{"num_hidden_layers": 16, "hidden_size": 64, "num_attention_heads": 2, "num_key_value_heads": 2, "head_dim": 32, "intermediate_size": 256, "vocab_size": 689, "hidden_act": "gelu", "norm": "layernorm", "norm_place": "pre", "norm_eps": 1e-05, "positions": "rope", "rope_theta": 10000.0, "rope_fraction": 0.25, "qk_norm": false, "attn_scale": 0.177, "bias": "qkv", "tie_word_embeddings": true, "parallel_block": true, "init": "normal", "init_std_qkv": 0.0187, "init_std_o": 0.0, "init_std_up": 0.0187, "init_std_down": 0.0, "optimizer": "muon_variant", "learning_rate": 0.00807, "lr_mult_o": 4.0, "beta1": 0.93, "lr_head": 0.00791, "max_grad_norm": 1.0, "warmup_steps": 200, "schedule": "cos", "final_lr_fraction": 0.1, "batch_tokens": 16384, "max_seq_len": 1024, "doc_mask": false, "train_tokens": 85460000, "max_steps": 5217, "dataset": "wikipedia_en"}
Each number is 500 + 25 x the weight over its row's rms, rounded and kept within 0 to 999. Layers, rows and columns count from 0. Numbers have three digits each. The size before them is the row's rms in percent of the matrix's.

# layer 12 attention value, 64x64, rms 0.0559, rows 0-63, columns 0-63
094:518523482520517512518525470486479489503527561517475497529479513492509475494461523523521440485504480535497481500496467443516508544503510487505491531492478498500466524437507544476536483500521495
105:542545530490508519506499491488511513514498490527487489540496509489476481484497447490512519553487430512485502489469525545499452507510507481531536515509522471486477445480510541490486502478525479
101:435524487552478492489485519492505499479489501496474491478498472513526521481516469501469532491478495531513511490512519492525464485493535532496515531580529509522457490542459473502472508487479504
117:536475532528518466521500463515488488528485504486517510502502488486514483461536474508453494496555511524443497465501511495492541497480497521474485460521467519498532499484530461473503549489506544
114:483509513511499497525512490522510524466491541494562523468509503518520504491482505491481504472480513491463469491461548527489506471518541531471552507471467531470522481482532467448512473517496517
117:508532494497537512509522465516487459513510455486488515422515485521524548509501475483526503519472482509518517463506462481502540497524498491505538513515492529515470511480451501480484515547535515
111:444474551540482474525491491509495498521540510456479495464481535486485526503526518497485525517472492533486503503481483512523518518505503480452481570496514467495496491487489465519505482551516470
105:508439512509494477526495495485524487493509537549480443489547485543540529493501495491533562491514462499526491470475462485546485527501501487512517468512477479497489482514488510509491498476470500
115:505536504503532473488509482505440518464462471516489508502484503456473531515463517523504516555513524488532551527500503479449507500484540530462496482518509494493472479516501452487511511477519517
109:468487516515492495508507531564502501485522482495463518503504538514522490491524522487511498476512534528496527466512456483481462511484503467516490535511493560514436482481536488443493507492474476
098:495506515438507521490515535476522511451507501500458530530510500520478534485507439501513517480531501478484490470512548457504541488528503488485499516505480543520527501477518514472531498456514469
124:475521509472487482482428529467526449525547496501475501509502484479524527507502540508530501537522494470480483508512468518504483524502500487557482503497516430509536507514495507477476525487514491
104:501534566478446503501506544462486494526485536540479490520508511468506517489490527477468516493507518504516474491539487526510492460467507469504490508468510515485470507486505537486502528446545481
113:486514534503518481534508493458488468451572505491487501477511511487486508494511486513524547501498508513447506486500483461507503557481485524532493507471553507480492485468443510499528516496503479
117:506502512514500496516512438482490569489483525472510479475520504526508472519445468511482506533491502472508444518518476508494488497502530482566488509518518537523504546511492476489503515478491461
115:484513519529480448515528481500477540469503465504548505475496471453472518511515507517491469526517513475464469558488456446529533516527504487513536514498526493520484491504514502479464492489507499
112:507491487475484525517459491507496497521470492468542515519505519477511525463438525529508528500458529510527536516463511490539539495473501490542508452497500483480496476527523529475503446476504498
116:461493487489498516503452507510550493492512515529481512514527508478482493518497479521501508544518442498490531521530468546502521520473461468493488542495483482499476528490485447493485455539534524
111:504505539485490492503485489524500485513507504467485524498504475486499509486496551502489519438551481494519535508453547500553491504505530484513463473505445557529483473492508473495506516502462476
108:534520473482511515521539495475518494500505476459494491504476502482524473519503508519479507541522498525476499504487517521515564526472510478512471541445481454505426488520537518474479506501484517
118:488507482490478498491486444503537493454517495529500491524495484557492468442472531456500538499510504529544526506531528524483494503542447520499507493527501503482511515535477530489488475498486518
106:502514502537479536457518519517491479500491546512458509479524552519495504472529506533500508495525495500500453476509467464461494481501512525520457466551498497489518455535486500494533501506455475
104:533483540494485507497526472505541504536464535493471505504501497453465528503480490491513537454547515535516511518497520495511468461509460520497515499461472518471512512521440503497497477495513547
100:514495469540533494472517485473523518524476485493542539490501521513451523535475527501457522534495489541448508482524540515507512486503512498486502474538471512456507482519529521516484468476461498
100:534522475511490490496510495512500482512530554478520504467489543491475464483484491463534518514505469519510514531457498510467517515424504504542526532481502495523491505502487457556504490503461491
117:498513494555516491525488529495461487529488535489515532506513500471520528478482490469514462502506455468565509486526505491487496500542486501480493530467488488420512496508516506505503512539459519
119:491510492477489523518503511490519486480534497503503483479546530496525458529492536477459469511516473501540454525493491508483464527466489479509494504564478516479476464499477540496456534511531530
094:465500506494490452475519525474487506522512547508496512490487480495441491530509483520515486497505494519532528504524468542517496547526502486492489454501528541536476469452512459512505484461501541
100:545449469498541541478491539572528491491522514507505506495508492498498531462458479485482519523524475472490501469529507480485483494525541512492467525495523453509514484500490488526521516472520472
106:502468442494464504488509476480527524520518486460470513497490499519498501519516520485521530452521456487532508523498519504471556503476533585509510491509512543472497483487514483492487480489526497
102:485527462485519513532508476510473487520514514491512501515552515491496507471550470506477512498520510525514462546473522533500475507496448457506495517491491505519539466530479467478481523445503455
119:479497528484558491489492482509480502507453496497463473504494491514471466471459493496531536490486523533495462537538501499499485460517495529499530525489526528487528426553504504498527514503505510
096:499482502552501527453482522500523474505524501488518510491463513498445494512518463491510512510527502508488523505468504549441490530497502531501522517515450525463508530495449515494483496539501452
071:489502518554502491475513538485459566509444526473477496483473469485534509514536517518506492510526477490476445471488492479472496545495486539498521513516492497478467504545521503495473506502505521
073:531485506484489483487505486546537543537484481542518513534512463458502432496475456530494457530464504483529513497479502494490488503526483484520525514491541511501529522517482506494487465494523464
098:481503523539498448502498493500437488483506534527483493511488494525493502528521520525533484509560500445491480490519464482537501508552499497539488497490495519503493506504497520510525470485445450
077:483510502504526494497569527507548527499479499537530493516489522475478521482502462432519479504506477519495506468491520519477520507455545528507514488491452477501521513500516494459473468515465506
093:511544534448486514459509469497506492521508494540491495552490491463489487511457516498496515493498493513528478528531491506514488476486498466529477465464488510548464536500504550449520478495469506
094:498534482533464530505522532504502511508428517493480534507528488466427519452513495536524487496491516516490510483495474487544519505467487466521497479474525520529510455493505493503482485507499531
087:473462524483474513492510505487554469483499492530523456515455471501488507523472501498509483471503483514488461518505514546514506503534510571543534519459466478492476502495525522479468483522513507
089:476499502514540500456506472558481503496561518474504487499472495513518500514496512512487496465492516526531476489533461513458468501507509490457477464528492478512496569505480485505545479483467510
079:522500511474453466498559521472548513482489537459504462475536498496463478524529500529508478480490485534505517535467479507487491495547520514491495486508510520519499499477464511499459483543488537
071:469495518514476543535527517485525511499468475566478516510458520519524501494503461501458477451481527546497519504517503471496511525499546475523516504482464481477499491510529465501481486470494464
100:511552484494514464469461513519438509515510489498522508513502539505499513475497525483492499504504480545494499536511480466502507502522481495503480483502501509466439446466493500506524491484571543
084:450484534533512500477498476465462488482517519532475463501526506471507482524504484517506562450498496516492456565483517519466493508483506515522458504494494525523503485503496472494526525519536527
081:435484499520493503513492510558523484510472442518475501562507507500492490486501489507481498484521467519487519433509465504513513555502501543499474527482486453500503502469508524509490524509513498
098:468519525525510531534536523529520492452521494478497504465484500505501472503569506487494506489526529446476496470484501532456479494526507484506501499527480518505554502461517456472540515499509508
097:493503514480515469524558514514501530474475523507508516495495463456507529521504504494531469508519503472488515490491506485462525475477446517521537491467478527487491470446519543480523465548523514
090:519551457495472521500485464505501502456501466474496518519463521526470487507513494497520498480456461532515532475505492504500468517520491527486544525480492527499479530477500514565503484448522526
093:510495502521431524498476521548550479512521507492519532456499529521511500497496494480468534515503481495515462508489479506509483491549489458544512519540463513470496494486493504449448497505503505
090:498514475538452511506549521510517517509481478494509494520543521508475488494528509514492507468464475511547486501477505474458514484544488466534480496517481489474509518559459551460476491499482488
084:456514493499462549542495502473481512500515458488521491500512548523501544503491555493462483471507530472505532505485486476507534482482518465454532523502515486469453478528506522489520503501530496
085:480550493462482526493504471470529544520491476509496545479455484516471491529529535506491486520480488523515496469534519554533493493486506507485527461471474483530517522485535529477462482488504519
093:507534488525523500454500549534495510474438494507480514500455481475456507517479468511506478588499550488503502462510489498503495483509515493485492496513496522537486533502509467516519481494518514
097:495506470475414485482532509501556486525518458468499503500495516519487503488526511481515533496533459498476537519488482519445521503494478521529521528530469478525491494472503526498473496523524501
100:493527465463488481503527474495483526513511479536532452483524509469467506486459503499501516544550474495554444535458502494516482487501534504489487482461470469541513491490501518506517505489508499
087:466524435508494523478499495523510498529503530469498521462516480511514510526479515518513454520492493469513443504512525558518511460490491505536513488524502511570506487511525456489488473504501516
093:506475495484543477473496477494530504459500505495517489484509518537493477494531483501558520485546463483484496479519453481514548474508480548490537470495476558480483523513503519489485476516535524
084:508521458534471474506480528475516525516483488495493518442475564485496516502507492489500512550490502496552536498504440476481510518484526497504472488461505522450475525467506500534513499489518489
093:501517510489464463526473494480469485497460499521506484542474460502532462491461460537466528526535520516528479533517535509508483509505454503483484505466474503554513509481536504525526494492527502
094:495452509509483509504499526528554498531486537511489499506462530477509495542534455477519515451493490486524504443475495528492481511496478530548491537486513471468488484465533531492503478511520499
113:491517521481535532513440456498451479497509492481489489527523475529546539496492521491470488518453489482476478498512475529554493514510451485524504503486512494512520521512490483532510471462536525
068:479515479516501452490458489498472464498461493435471490495494476510501551548497498497511503524471521495536490513537526532546495508524497524479487482514459504506507535485477534522461508491461516
099:524491492478490510526506519452501491494463545493546484522503448487517516482486471523498517531512482528493471445484517514503505490519463515474557487454517514538467523488538488497496463516495533